Weights of a small transformer language model.
Training: a variant of SOAP for these matrices, 1079M tokens, 4117 steps.
Each number is 500 + 50 x the weight over the matrix's rms, rounded and kept within 0 to 999. Layers, rows and columns count from 0. Numbers have three digits each.

# layer 3 attention output (transposed), 896x896, rms 0.0638, rows 369-447, columns 32-63
453437553404524625553487519423468442518584443459484502449476477476488414419541592508469497439403
389571565552474460469492584499443497506446477560468499507467524527512553505383465578522513535460
491554594494412456492536463521528535442535481561546439450542454491530579470376516493554512443497
496408484494522439490493499417561450437472576477475518504556516526507409545462474530487570470411
417468436413479499466536588533496563499526495461567474473491460439626445571485517472532480477488
495529379529512379478619376506472446534451497452499503476482558490490428416428537500523520420556
449513504453543535444402447538537491553561475515538500434414440548451454531468447604480535499495
507532523496551463405520493516544479502437527529404412668502495477493502590512551328455543558482
573452435429540483431529557577446521531442497522464422524502439464514548476546378615461508418490
485396545415554439477469392396544581559491506575484491543550522420492483551546477526515527542527
510481318552392494452507505473524402504553459451451504495608415491437528497488527550470421571494
464478489373485463475491527511486467521490330521617443421451482541566420521467524396434529426479
417519435466443505443466391555563555390482594441563511456520474614607500553558418506416470454519
525527500510479614529468398414471445498487563524396538595568452541470426452458601487480520486561
543534569497510468550575488471469462481432540492472422552525473340369398504493422357519409498513
563513600506525602489500562448604480437540523497532400533542537470537566553521583601545568589496
544522385502658558409506575395473625514460522491462456532543556443484581503466497508472546506516
487525507408476397487466558465495465382472485515496581501465469508481481544525528522519555503551
405454549474458408478518513469574462482486437526487492439532536540491472494488510528538482477551
480467400532578497396495539402430445549450506539520432489502599524493501469495444526559465507554
623375469474455433514540498448537467477479463417577458437503509456509417570480582552476495509351
477432459550540485473527554453438483470518440501501509441517496545469506453414512435476471433467
492522524476517497493383424515475430562559502527468495580496448617574533450473454432519551550493
586541447478454412478452537526484469458469467511522507458428434555453503470404467498412564470500
495480527628503534495507486533513479399447463418472466427533578490502516518568575525473475604567
432519487484544529511477544532499422544391444497525554517369498479544461469470504486514525518485
392591475570450548591517468453451487479538509371463493444419520526463459489488521575495497557513
521568533548475503442483566476407415487505571553508604551495478493576374447580472407604413545477
505561470418451473592475556462459491467549482482526480471514486514438467511450481504556495510509
525509495490543446561497555402516408399496544507565412543540463456445554564512501472485485364556
506612481579521578507523497540498557468509505507462506531433575503510536444498395538526499426516
374464461447540530523520470528549498509590600461508486463469571485550493502460514498551481436500
550473493580433458567506465458470518487536473478455509565545480535507499519497508593533468412509
479518472541459505507490509500481539527420445496525496479453574582519520438495545572473532577551
451480454540460473512557400392382459509481541469532518537449516508546535463521526459394584450463
542586526519528515378514426459505505521429519527598373515515447555515514505447501431469512543379
553416565570481594492526422496606456496511583452527549533512574477514522559508477586518481554464
514515529507496473574427501470583490485467521496571515592339469534532455438553505529503467446475
369431516492470446423475540459458488569464444540602550434434467473514502516510469540476505517505
447528592524506525552415480554553493534485476466473481446459541467500487446470549441487553434488
465561491539510532439467449505475490606512476568510555500555490524469429466404561506414457485439
556516490592496446463578537591484474467458517476425572421585501469590483547421645529462586437532
469494545489528505407484492398438449521536397503527465487495536495623517618464378655535481415465
445516456517510577487466471477479437500526474521459551592517472450433474534469453494488488486558
532511470505538428597531504460498491472458492533462470571453500557406467557546535441518433428506
496479519489553565472490450494458504436524544453507618508531465491480507542524540524546458471442
518493516493554432414540526397454515543540505436543516386506538480559510436551472564495491599535
530467536493514580481438471482489551428474526472462534528476483477427533551510588440491450613471
590560528549383465465609531489360443451523502502548557541423593471623476489555438460509512579466
446498503447554444381457557516560542408444423551457507530550568447482534505470436478487582557498
440574586522471512555500514536492494463474455562516547511510477510531554539509473482519507413509
520561430499477526454500475523523551480524477471591433529412514446539479454427512544571488541497
598348538524470538503513508503496514478548458523494481493571509454490604527498491507502586571553
486568452547491503546573612539547490447485544548440436529561484462581502449447454523507546554421
549542558509432514579530364546494487460508543531603534469502532509454445558516542524521609467484
489552488568457482613506464566509521570537524429495509483421561408575467526371562455482457468562
496434496489558496448561470568488490529514538463535515479479508547522504565450429477465377521587
517535580523496459443480505539471541475495536521452445483557479599516492518383489546478491518517
497442495522392521453532474470527551480465461414496491549546410470506615550569481562479444382413
499550489461426440564432576527460499505503423529405471498416521473554454335474438441501482455550
481392512443487469509453566543508509477431533465486598513520565517518466540509500580572427470584
519549581518501540563512555507508441520524495479589467516414596479498431535498568508474533573484
530493509466479478470493442488487513532551567521635424579462506551476482417553516541494505591434
519387515496538480525516547492457531519523489450487526495475511566501482483453596513429528497465
500514492498514500571435510456565434535518454519431423478430559431521420530555476522477610510514
433421454448477501490475509453474455520494478412479459482510472518542540496495478674573428506621
446462536442588456540479504522572402461356495511406564469486551539600561458482448488500558541530
508502479413515464430541468488527516483554465521503504539524467536501589395505484560494471460457
526409532416483564460387520546627506641516454485503567579487507475511473553518503418533505509466
548513476493509410451495568497542507543531599564468576460537544486524493521512530476498499483549
533475534507363489475511391587455519494488523569491510577586596498542577443523543438606459508533
564479463335568503497548473644421556535532527470445495460482536468460486407436529471535486603507
480560451491433506549528431528506520489525567425469475531465475490462465471475526451412441425532
466404481446468418527569409506556446462486550501453447426600502494546368526542459524438629480492
523533516514553534511519563494477459501465547449480386494500410445492481587404570548392567544635
619457509460444563554502463476500525437525513445479487490442458418504451451571542474543460450359
514453443500531576503604507531425525509457479513484509482489505458512521506494453558479524472546
500510498432481507479577527410611575584500505507512516472516514476495476549497500575576506485532
538578531483432405482455548488536567467505519473519505521534407526506580586534452470538656516382
# layer 3 attention value, 896x896, rms 0.0483, rows 370-447, columns 32-63
512546394592500576478546507527543419468514554475369517443501348417465417423489474514546563517501
536408445462535479386529543601465415518575590405452569603411541553482447505609481517466531578450
670558484505420481464450592530473582489540537485612451398539399472488493505544318509461388467634
465490477535509557507534367514567401561554541577430360560599588525428464461502546595428424506490
499585611491503531508386522421481592481519399595538450501440492531428576567475385527441445533425
436413602525521577523502507430457527446507498427425567673565642514531496532545519427513431511564
463516492509487521541427596378527531522451462533560476468548558544463482497432497598508546487466
530357469567409488561461443588383494650545470478384519501522433483518402538431605475536473511571
504574487478514555537568613445501523474497528533588530542453514525471595523447569526478345512402
596457701483550490476568421525451579439479473522449553425483531507622571551470437522507546424525
443541506465553452467606536491497467533500521479534484563499537537458472554483538671601542408569
608483610466536462558528598424489508546505547484530465582473390445476513528443520512586506559395
547500475587542405406567568501448596329492454466610614498399600435520582546501366453424383577447
331542468585539624549463486530535474470540454623583578446474582571469524369529464539491596567572
420481418553514477498529440578483529571482463529470524416420474548429502446479436481525444450418
500537552522439444570521487565569469481459398505550511544446480528521464497520517520547515479502
529461515561509565535535521565543456556515475476503401500535487488542482469499472508485516483494
572509474463530514483539455530484550487456536519552534542468523499490488465466482466436453516451
497512526495472514559540479552564591504539514487487526482444427453513530532562503507467565476457
452589535471511538501520488473449512539528565524389503525498445610541560542487457484497538526559
507510579504431479512535501545588484541561586433479560545539482521482517576508518501527508550520
477416433534488518554526541466536552471460509550510494399443558449434415516459556537487470464455
473469522517510520504538493495483576463491572463477457502510543504535512547586525468618469489499
513480516433461503518584507446516479554508559556505489464491460594501503542473443424519564459483
518445500467458498526486472454432551476548553542522535481525514538495536491539506515494486506537
527461585535570487438490531457612505528522498560539473500530458493522568570500466442491524458502
496493461531568477556504411523472536531540490449513497453500520477512564499491475577479535447404
496448535528502526416531492545569457497471537511479530480468501506531515548483450492513480480523
425480525480470527433473462556507545529521507489465596476468551536503441446440486516486498526438
547431501453466429452497527518540468550534458509507447504503441478445482520513503484525515498478
497473572488501440468500557507489527488460416503497538487478468494444425532542457494492489513546
497438507487524515525458516507530523560470543558541527437501536472502533438493506459488550502494
556441495503501499489496491443529488504499570493528509505519424502436491514526463443573458444501
520480530496516511533429592576552597539517506592516482484515493480423465574498523527538488521508
471392469495455474581509567520463496489567541493439567446473513489455456499499534493490495438513
464513458491551468528546547514481521489430398511523495454475479482466495477531519489521510508477
505473449463512494502525522514418468507502478484515483482577547459513475512523529518504479516526
564577504465467513481479508514511451415539536474460502500496525482483469522507508492406452471473
541467469451495526482518542531528487515532554502508451530529485551515475575514488502532534490527
521488550513521449547521567482524479483531539502468461533448564413476483513560503482558540502540
425446487493461467480434471480529520568503475532561463508495436477486487418536483521488466522449
508474559458461531553497458535518542487463521448488546535479490533472553414474594441495509589477
525480504508479492498526536483571536481456467447523472492487493473517556490580594563528559521475
494514564522442537437444463493503454523468526442487434500553496537479541512473530537523514535465
483439442469469473511493557553483491485526448562484440417499552445471459505505486450459496543534
513553499539475500530470543508570478531477495527542482619506538483419534486434565478502468394560
511502481512469403500539490486553454485468516513512510515526470475565506472509450526480534462504
454496497519576534512444500552554539544483528467498454459521480491467525448404557537507523463541
481538500581451564503518511488579443574547542400497479525478472549511514461506513501523509465519
493446514513568470457507492472532464536533513447448473585553544461489490484517508542485516463468
574461478498493445514514521481443544468467500506462554435522454508517518522556519525496533484541
459554508471511486526485492482465463493497536404481582472490498528536463489514523446468415504458
537434530522513554460439366509512514570568449528484522516449461508415471559547536491532533523529
530482436475515519462489583475488497490450462501504523534515499455471506434469437527448436455488
500497539478512495453460529482510522491490473559530450533534524522502545462560495514522531505456
466515459520457498467471549403488450514504469472440462557515553528514513439545537546534563498458
457462406468487496569464512517473504475485421490561517513450470418486546492539537455468526439514
480509545437630472497453514531521438495570511496509531542463522537456427499466447546481544599524
489453541538544550499518445467521552440420559521502545507543516589481477586518552585504503501538
529559509517538450453541482466540430483529460536486533512459443480498546468541495460558493523418
544515453467516483482533526542467471497445523474501501428538505479474617450505436484546382500486
467484483550522449520491510480470494544541436515449478463539521460523525543478519465529522432578
498585481507483535502533511469529472468515501486557546502557409481508536474536481563571418485562
505533483495456521451559520566479553430491533490520566493567469534495551550460506501448414528502
516544525564413521531502506553546500527521538523487573536393497572491473492526465396472569425452
538500483489476526463506470524452595542616478509573472471493445503452490551455527478581549459478
514479491543533505538479553544465410570468521509464487474528512486517437556522468450458551556569
509542461517461438452530569517445533384411511540499392436527586470458521483500533542538447517520
504498564442510553504565434467483514430474441431502473534470508442534566491487455542539490568523
544494488443555511516586538458526482544522494478458500487508511549480488517522430549452540494545
535565509631497434518433557423467470529481424501542505500524440508464557479538561537514506461493
488467504539527475452520545491478456477414406574497576494560520488491462522460506501542482555479
465545573520535506506420581524445563495434395518499528566438551537502568517537506479412411505481
407404510496486505510535445457549474530564430542499594513531533489507512467505461449581443487444
467508450535505484492530525478495494497513477526481544434523503520458484583444491527495525543542
512537561510464427551441479502515460487553474463518509480537490499489539485487501451535459510530
534571514524466509503451494564502504382500431489525534524458495534465498457522496485457449522463
458447497496510559491532492512491452483487516454555533461433537481505463476493547537486395542508
# layer 3 attention query, 896x896, rms 0.0557, rows 384-510, columns 32-63
458476443532447505488589495564422537516528480479429513467489533518472488465440474546481608522525
491489453458433480519537566530525447522517476500405458471547524440454452517454469501509492409558
440529432481469509499484517528502557475517483539532553564489518462462411480561523518468486436397
471472486514404535440572508493593500511525554471430434518430559514513457551409494482538341495523
505519482517434576516541432541490501483461448519520523543529548543594523515422486505551500512527
554568559552543443505466477516478532454508548462458495511501560496527537512510456585547516489447
597449500500501455501562507580462492481523448510570511471493554552489500475536524469526474462489
455462462525504512527464477480451395498489486555564488484481468588430562499500547464530474465456
515417490507470494544454483465483462463448490515501522427503531483480505442472464397486486510500
560506489489472527501518466480533449500488482605469559487526433531597571519539468511634511484516
492499501562442547483479541512396504483476460458523425361461453477575487525505404464516436419543
512567518433544402412468442479487445469496519461499465515483495464461564467433446463557474425456
483507571465560439504513597508534542414466440435545434489481449500506531461569429488467508447446
517427576509508438523504546426515449459544529493495485434436451561490575482574421467528499490467
437481510509453547525476461530504445498437511520370420517566492572463506541483534528509499399503
536499492460539440533515518529468520559536479430558509538528555476415546522527499555514535455530
561464513491517524434503563618511490518481526416468548484523592468544467508495436502467449524478
458421537561574576547554565531498516486463503526497433514558455526470495461505553462498452469551
475478500493504502498504576484495474532544492461548499522446505525460507475585506432474499509515
474475503584547452513528524463479473564600490598592495499437447524513420521491507516485583387446
494575581489461584487512587582515504427502534449569451454466479484555467463528565491464553576475
583560495529473455442466603452479463567556515526483492495438537518533489460464539569540566468507
445442481331476446458565420546475437549415520514534537524474496462539546487478508485541497467479
504466448510424516519417529519486426403471521531580567481509486428559458482498524494535524444568
462367432474564461546451392508510450423552566513515546504517466531542514513499616572424509443454
424513493464539482420456446583506484503456472490527486476478546452443524506480506436495521435518
436512495531571460580487530485482544471503461370516477463488495531441465490440545462457556531432
509575381448477501567429550510504498511513513524510431480436485485532494483450495477470456491529
470469429472411490522524483525463500450511415530567523492509588539477518497525450532451529553533
516525458454510508597531528529467604468475534573455535522559484516468396461557478484529518488416
498458459447519571539581493556507549528500510453510496504590468519516449587470440544487447467413
509545485480527503440523414571473482523461403565591544573529478525508499508492536458532506475541
592501512526545508523482559464482463484534565487502558505529517418503489520513443566508472497489
523510458486455551498475500518451508494500573583428367560522531473429505531453524558407492550507
546517485537485484598506564480445468498459517448521547606499508502517422460491533484493576504486
498530575482453470494439544506484564505531506506519502507407530486537573497498431528468534409447
500452538505502444573464533466536449523573401515581408391504510487526466449483574480538506522499
535513540465529440511485457478442485490483518532558496491554444541529452382601497506407559556465
477444437441513539539441456496566512524446529446473545433499453398410421567422516457451541505437
552559430536572480469534435502486512493501561518464516500540504519494455524421502480465469457481
525499463533490523480499529468474535499468473513525555503550507572493468516457515476463520484485
480456489509553504524469497485473495469502505537516496534520550492450526547495513517536522482447
517539533520515472521437544469504567520515565503490598451543487446459537459516469489466490500414
506488517504468536520477465495519570473450544442548572466523548390451547457516545435547451545477
475539547502536525503398513519488460439490428433493488543534484511496462438541563424556457559483
454505505516474504559539566584508481471433518501508525470579477553476517459509522474505540523534
431486462506461501454446536477503442515506452491483505443570474428560450490476440519486544455499
505549424557489459555547443437404490483535556536488497497452511499492454543407513531538479533439
482595477537525504491464457554578513487551555533485559431506561456538483564524468504446560509521
573454499477486492513471465517455522443543477503506548418474543557479497506511536512553527620380
449477516539508549507492510516508499469516530493535503431507485473473466557502568488517522529537
370446479487488528539482527536428499455475545508499483575470578468456599453553462509445453505554
423499483515524528496524449459512454472497422550508480513553510485585441509497540515503492406494
491534560478490466467447477503502456561558531566463400408476500507430478454446522448508442486576
511558469512504570513514451483503507489360538530544443548520543569465483367455440538513483501436
452507464466484411578462436483414565445486457495500634432546512546472440519467517548558541545451
506482506477518491569432561541504513473584535505530526496444435512442490451524509446408590557506
531508619458513504500518486544434563465501592443553541484533503500514489395591395523546498493576
497511454520533496467552456518448464466488565481458389395415524536535516480525540529505450590511
459518523480496523555518547527562540550465485524437508477444523501531510458523541572466570439474
553484454525495563441476468478586520487489418425460491400542462430546493472460517572527486520452
432453471494450510421528525481415430509531545553558425579483459457442450394479469531479463449547
519514469496566580518422496431502485530544503560557326431552559474512541499529550523486475478512
538475505448427451584424497502502484494448546505518504462525531519500526504506516456468552448533
525490554488457537616543510524431459526473580588508512504469465543537469455462474461542502494506
469551483469458505553454521487576546424506455519472540492546469480486489427655518614507535518477
578514526556442545504506450486519426539600418435434431468524447475539461457487534465513353597406
488537574467588531520393450546495542479545456573500480423597505419366437530539549453465487408490
521513455469493529558459533481561463518531509380453529466520483398469450446471572497592550487461
435567430496641457593469524479531428530450530482513543559491484552531461486525521453450515444522
538482516469565476480497463512538442499525516408489425470538527490522533540497542494541450500449
522535546534586457540504500528442523587435520495455536482475608476447518466451442573532502423507
538465569487449510475514487518560486524449431508490548476586470507490547510482455468484539468526
503539584446522490516403439523445429440498431421551410467563469504517492485489472452476494438449
574474428464537442576448540490541493543469500487472559450597562516533537471472479566448536484453
509475450539467517519544521585459448480510527436490568524468445482439493524537564553546458529504
423479560580488489522442512524482529479539490495502504460535414528510454488450491479476564474461
473468511400542487455463462493517491485489469525518481577459528568540531467480441471493478487510
540474474450441463504439391557485467437527567469482508451507524426475413499574433507460501415522
560510493520410514499442477471424492518479484545540447551516565568392451485435598422461528554524
533514473498543521481510496529499558525580481492497491464537584559468549589513558465559464418459
474511603564496481419522510477457507522388480454535560497470467485460575491456499536454495405532
387567447481539547545488435555460561473540471526501407525562480590442428564538591568516454493415
444450479451425476459506530506420484574556488522435529532576536435509534515503516455512433519545
488597507480492482475537439470459484514571508374428490555530493554530464529583470482592517489421
545449570584502515593456462498566509451526476505511485499458457448581498456511538419550539505481
523501472538518476429529542516597497536505457501585511579564544475490484452550536479434464559491
405464433423494540449492585455509549437509512492512460550490450542450418546518389528499432466591
541558467447409474517543461432546495460547573456513463563461547455438422516538486450516516553520
537556476512603450429454569490472522571505441512497475570537483530599502455501505481574470456445
407396575511388557519527628452510570530427396476546542473550450506565433539525569463539377475470
497448502518449530582535488571482407500403443567434442491424476505493517438518556454462511452483
490464459488525487461517455512514509543522461508503525469467509578506499511449507473464511443524
476562504489505522536482555427491548463497532497499507554489496405555463455432485539457574517554
418435574474518452508504633376438518406460471508494441499492467485595541448442557489475462508517
500471396410544494446532535592493609559444430471507534499473468464480418427455548556562622465481
435528474449471546471452485515547467528459448563570464337472455430497452565491485555522535512547
407526390459512500494481473565447578530471504474623503458546527555515455465475397525535595535528
519574493569466496494476498487493521495563413435430472503554468527436480484516440502561433451410
536498531502519572444579508540533483527482484527539516521541565474546482451485509428463460493537
505469460475437616441389492485515536527539427518397526477534572495543460457602503552520532542419
563482540466508505497422508445522469494460465523510433493544521485505492515496492480492555572533
511475420524477520423468481460565423519523575413511486508536460492516447551499525542504568502461
565554544464498570485542474494431522473512467558525485417510476477503452523496463492551445541471
421543447375492418517563509574520496499566566431437527501407527458458477507529491458575483485531
545440459534548539541543504496507521467512479517483450462460556494473488478525489519499511564424
473547460543456499495474569487365486451508556571500518463446480505590530497466441472514518476490
523496578483470503430537433597591454528557522547572430500469500513565534469458505514460423436513
519486508515399543504413524458508498483497518476480474448494473522540447445489441485556461535544
530488568442450439516474487447499428444571460504484423456540502473457434605552479570545548564431
410515465541493429571528506565547517557468536450450538497547501428446536578469415507550553454508
601505495527509458571458516619556524614495494549450504500571496508445585546494541537468456535491
520501444554585434587467466435454521435537537529486450584461573464602557456552440457429500477585
535434580491532512510574530482464495447441440515495520500524514549549576535583445492461542513531
483486527464488473536569572501514525497486475507438497445528479468500522521482525568539463586485
442431421483577451515490459503495466470482446502506371468468472470512425533481477476492409474484
378545500454465542531472449523594535403462555447545475459450496435441475419476439494398548554544
464483451500607477484432529522474447553576645546480480573594480534460469477468545371437487507506
543446508497526510532464592480504498464477477498472476486587478496527599534519504514477418588459
414487445529529467551527493490607498414529450426548557477590503502502528540564483512623582478467
472466541534482572514550533472533408431561584509520543552501470506523434441563476456524492480511
489436469554527505506506465467515553418494548460537542471494474476444601591501441546495524469564
494507431535589464559384476515443454524410508468464609486506566568479452515473544493417469373494
524411546481542465448475609585400478522495500473458414542522480472488486492495526556543544525507
513477525517540504548644437433499494492526437520464493555586570510514584537525445512450533571531
584493491494546508364485480479507500508497512488480526514530478583503517488542488519526487506485
521476516446521464560486520479449505505416449449541487540622494531506509455528493518567515481476
# layer 3 attention key, 896x896, rms 0.0547, rows 384-510, columns 32-63
525550446552463531558467562462521504476447502540427431531472548571526512468485479492593475523551
581501508488472478516508540497514562542574487488526475481409443493539487550442444530534460523548
484527592494478562497500533507502483595522435529476493547454474458518508537447485491517486460482
435523574454492438542576488576615480505464427460540503403466443530541472576485486502468542508465
505512479587519494555516560516509541533550477479476546527492408448440516494568493504524551581455
458569532538561485459491544462443542551551567541417513498453463498517450502547490480502534446453
409438540511494405516520475473514498453561470476445542471450546496543457546492506481495464563504
479475465465471442460516436560512474513482476471494539560528480436483515514525549475530555454473
569486569548528489503514459612516431559450551446568476554552399526523454472465483521571519523547
503582442531543437480484512513465511508423487494465514507520465440511492465543496482550471509539
486567472415484579477515485503535485553451518499467430501511546462465467424437576495546443531494
527490531562544456490481479421495537572516542505466536477520554533509569577483520505542450484488
465449521425485561525526567419539536556550492446515541528539502502446584510540492524439510431467
528574448492475544474431502468532560570524515532513505496513397562471493564491587509533487483493
412558460445550497526478478492424512543471474477406425452482543432537482555521465478516462484364
473467538440532491571524512486515507420447566482434517508482485510479442472514515558549469381520
531486604413439449465436548513523459573395554427497497519499533483521522427573510480488479474479
461492453498464535507433492478523489435523477561448519504422438447542457482525493523536455565494
531505490519451460478492532455545504528591547509440535458564533570510481548516555584514387511442
464550504548532498491495476536563539469508514528538543499501446453483549404517540420473477420473
483524497479511413432511573586470407455475512511545484465501469536490465521522458426457489533451
441490476525558474489552544517533468456582543471397488493522564393496455458510474432502484548491
487488471480540454496498516505437460463452473478509540523523533610546544475545549488426465488448
443418495439408546528492531509489420477533542483463471390385417596562428464537527545605417485495
446580518471547496398595397451453474541582447501497587515463543518571486516534491454567415518513
424514552440505418431466458495466417488428478481560508478503453468479600465539533460453498486469
462473501493636425510570525429532458575532542435608536438452476496508563537551522521503537475494
474443562416576465545521467442534496515364476524589453538501583534545525597486509459495470591534
593520445485490493438532497527432489476569543507459498578507472546408465520492482504483509462496
489498562452502566554467543488547593461516487626611535546415538502613458416486453436558417525549
495533478393527479453535474491477482429512455476485445462487436485515539424503471523444501494465
443508527416466458512444479560457513519560526550506485560571552489439502576501511534499493490509
512560470454513548443665492392403529464420580604432453552517458542517586454456408464540430564451
501555447506492519473497530577482533491492431560517522494440435479530472477508540491434440493492
566470512510487411462487558574452493484494536473488515579543528550475512436505509408547528470542
475441532487504540410475488481555574479498492428395437468482478472536491537544484507455543484446
511446481459527497446499489516476426474476461453609482523476462524455415503486439501597521506528
459479501445554539505499451498470492509530493529481534490417481524543499542454483467471492526547
480530455441485540576514525503497485365502525467512465471414462444485447447537550438532488469471
470504558541533549467487533539510482562495496457549525502486402477499441499492402498483565494505
513437484510477412508514521500432516515519561459489486468596466543499493443533497530542506557553
581577439556477515537531569452505508539513439556399469540535499491550524477518544431536498497497
530444446519518514429542435400472506578533503571463468501516467471538517550457466573438548473489
525538454397450529496496460420541544540510511528440518615428560452479539491450461436525506550443
508528487486538516555532539522488462557530532535561504566533455541462414445554500354494539484509
442463528508422450521480507525509542474469508572528526461464474456557556529544504505505485579524
453567460548505507413547429432536536556446512499520569480471530433499505544419515534464395495482
487477401512595521478538571486513470564454475508591517531473457418428542474580547484461552509432
522495523596474492491500528548475504420594529484500545532522480558500486546539478494430586551491
523543508486445526473497495520530469502481520510582514473514404620536530530475559484518477524429
504472416483506484510479507529490482526511520480523498520522425481445531507485502549460452575462
449476495505516486522493517574470499422512524443488488501597488488548508468547566440515487423450
538406500488454456513534462453518542426505415558588500516476497522504538522465471500521492458511
543495484544482535465517393555459510490443427521457622404541449503457445430458491397450500496495
504594595609497383528465465504521402536545545551430553558547563489521469485587528546418538455480
482446493483497455574476494552412500518455540451526583483397492429503499504558483583504491577463
487395412503489522561532452411510467513486551544462543480515483531477533534582427485419471500465
518501593476605546549530543490544554538467450406494555506452473427466470464616456533568469551547
513498508473429554522525420526524438482600504536537404548543564553461526547543515505582568482563
447532469446472540458502470501454576542488501440537396439525515526453543502463473537573505496473
601446480499595409455532534464550515489461510456422510398595505460553508505536523524513471572422
494512521479522540507524446521548520535539471555536601563536512479530453436468523486401502514450
505522467508498524489498490417468455514557491570488467519574461488487502593439468455553479472485
495495480493511535504486510450476486514452515480430414431465480435571454490509584495453505490473
505445455571531410364446463412470621467516545570497507473479514630517571491498495545507498557514
472492603584562541552511529547502562528440552572505409526455559535381503442399517569471499527411
440421570540420563429554468503545439448418439503485602465564381496557525454498453471582470470538
508603503554473487518554529424508521464540423432440484521564547486509532571537483486580488547576
485436433558503456556394457621511634511564591573488474511471499608510519439411502453443457525565
460572527526434555552500479516427504493589438427436501489557459562465451480552451631556469485569
495427358499611430550506369642545528524501516472446483385446505512559463493499570485452564474515
533514486550392566544542570448462503496562507399492477516464400526560546451505533444534563495544
545473542592648395443533509417485443443507513458532390458484557544470474502482456509462515529545
435568445509514405415471462494541552533481510562544470499513583466439497557442468502441493587516
466488479458511514523567584515544528419533519580486502522520541491509560569574438543528506564434
555560560471524473407460579509541523464426528447470438552509549506478500478532441491555484459449
493541482479504517527556509522558417462434419436515515512543491557480484506510584452525503505501
382491472485518503391560526497502508494506541429523537507449473500501485423529524562533442522515
479523476442511483546448537529514486521497544518472533468500550507471543459508502492485407538445
415513447491487558396504488488484510482507457454466538464565586553505551537418545533493428426425
522485442341411473520521513499565569514481512512543424416476478537463455612538528510463581519403
447500436515497438431451489484507459506628597471525480467534551417510531525518552475452452558511
440450491521454535678497596544473506482470536537612449519532473462497476513417606520435453430500
486484508572509522439568503528474516572541527502455462541499439509455542519453502472543616454415
404522532485464444442539591489557553528545524494481494500445517520542532525521486581484529465371
483599485472579526492554441458520488507576540543525414547497530420506513518528509502555580402449
468572471447539473517458488451542501518463503465536455488502540465509494484546553502449442489406
396578492370468448496463470518537448494556500476508508515449502530467582560485552512537442445493
434448526409482533557471532577461541493507526486428475504574447500414438456443554550508439555536
564538498416519505469491455439358506448430490494549553428396509432512544418504478525385476551553
511464429493518512589438529531575500436355396520480512518438563422543609479491496577539533601558
527597492591472521464473425412501459519463464547449522520524521499479423532491574453558547476463
564536504599425506482511630520476461476549578434434570421530512457494459493502503489407536479522
510596581611401479521486493506558565468439512542516488483446443537451439599541537487457545561468
452499509467557445460492429561549519474540470532422469448472433457474510455498532494483562450521
474538503587458513573431557550486581432432503396538496481547367500527420519542438501588515504490
484503521448554503568443477480510487520442435446439464526512563515518474538403527476508454549384
514511602514460546546377548512549577458483520511463482424489381429505505545482509465600461438600
365473501465435498617484524576495463597467521486605516500566519508561474475581491593474572549526
581457580530567519520477497535434451545529522533461526509504668583412513416441466514472551543491
441527542489426522512441602486549437501545647459430575449527454399486461463500574490559472476537
533523545541428459504579485497368477569525479497429538469571513438422525516537570509496533511472
528538472471458562390494452471541594510451471425406455516514541511524535517537490562568486487492
493395523513538418544427543456507513429602606520481511495477533539378463478476493511479506481496
469485499444570417518412497559506553554493468485544505521641406533618476465533491473462465474471
428425543485561529521485563517495638494483570538475594523568424467415478575529498559490489467556
530416483428545424531444515431520521513437564559448483499405522419471518506581584381482395488541
550443566465523455396386482450452505511434444484473568475516474501520417521500578585481445469437
573519526424556438510571528525464396481545469453522551470499447601483563450467467468492593552498
463488468454556459506506535503441617486518537381519586565504512499409464463517503425490518490500
498489481465528420436511543473513536496518506440495602588460550477557432482608509509367491480505
552414483517505461595524464520517523397568526557448454485491518535613582488537563545515466417529
530500580490492509419487566524537538527533498475506549417446546357548525497574534473459495505534
450520452417482477560552460478489473467552492518419549546461510413481482523506539370499580473387
486509516520415505515514489487516472510493475465532473551545512525583548497402528492496525497577
511496558461462519460407571561477429530505495455504585511549446514508521434677459544526476507535
425545591501551528489457444566526496536550457462587468518569481494541521515469540518597447434511
586518474477483531372505509526498539546471444456569451588420514458369492496511451504508526477493
590449432457512494508556560472555453527449435561561486494505425430511511510469500471475569483444
482507512518525483525388491461438487547486524536514485482460515543453538557544545394553493475447
476516570535532517582435509496534622561495484435449499484554440550508471479361519387439496420404
495462484485517510453519531533457501509493481477566538602421561427461512490553462478545488548516
527463559435473487437452587511529557588504523461485352464506564461433536539474454441529537448507
537481617508447492469488486561486453585421509627487536429487524442449520471481556602492526477446
511460553419374475455511491510547395563470470509513504493543441481537404470485436532479395480506
498507527496433487502484505472534471532504586521441478521523454467496540474505531469515464403471
533518467553511473540484501480548546539548562545466538474580534507479534486361578556551462479434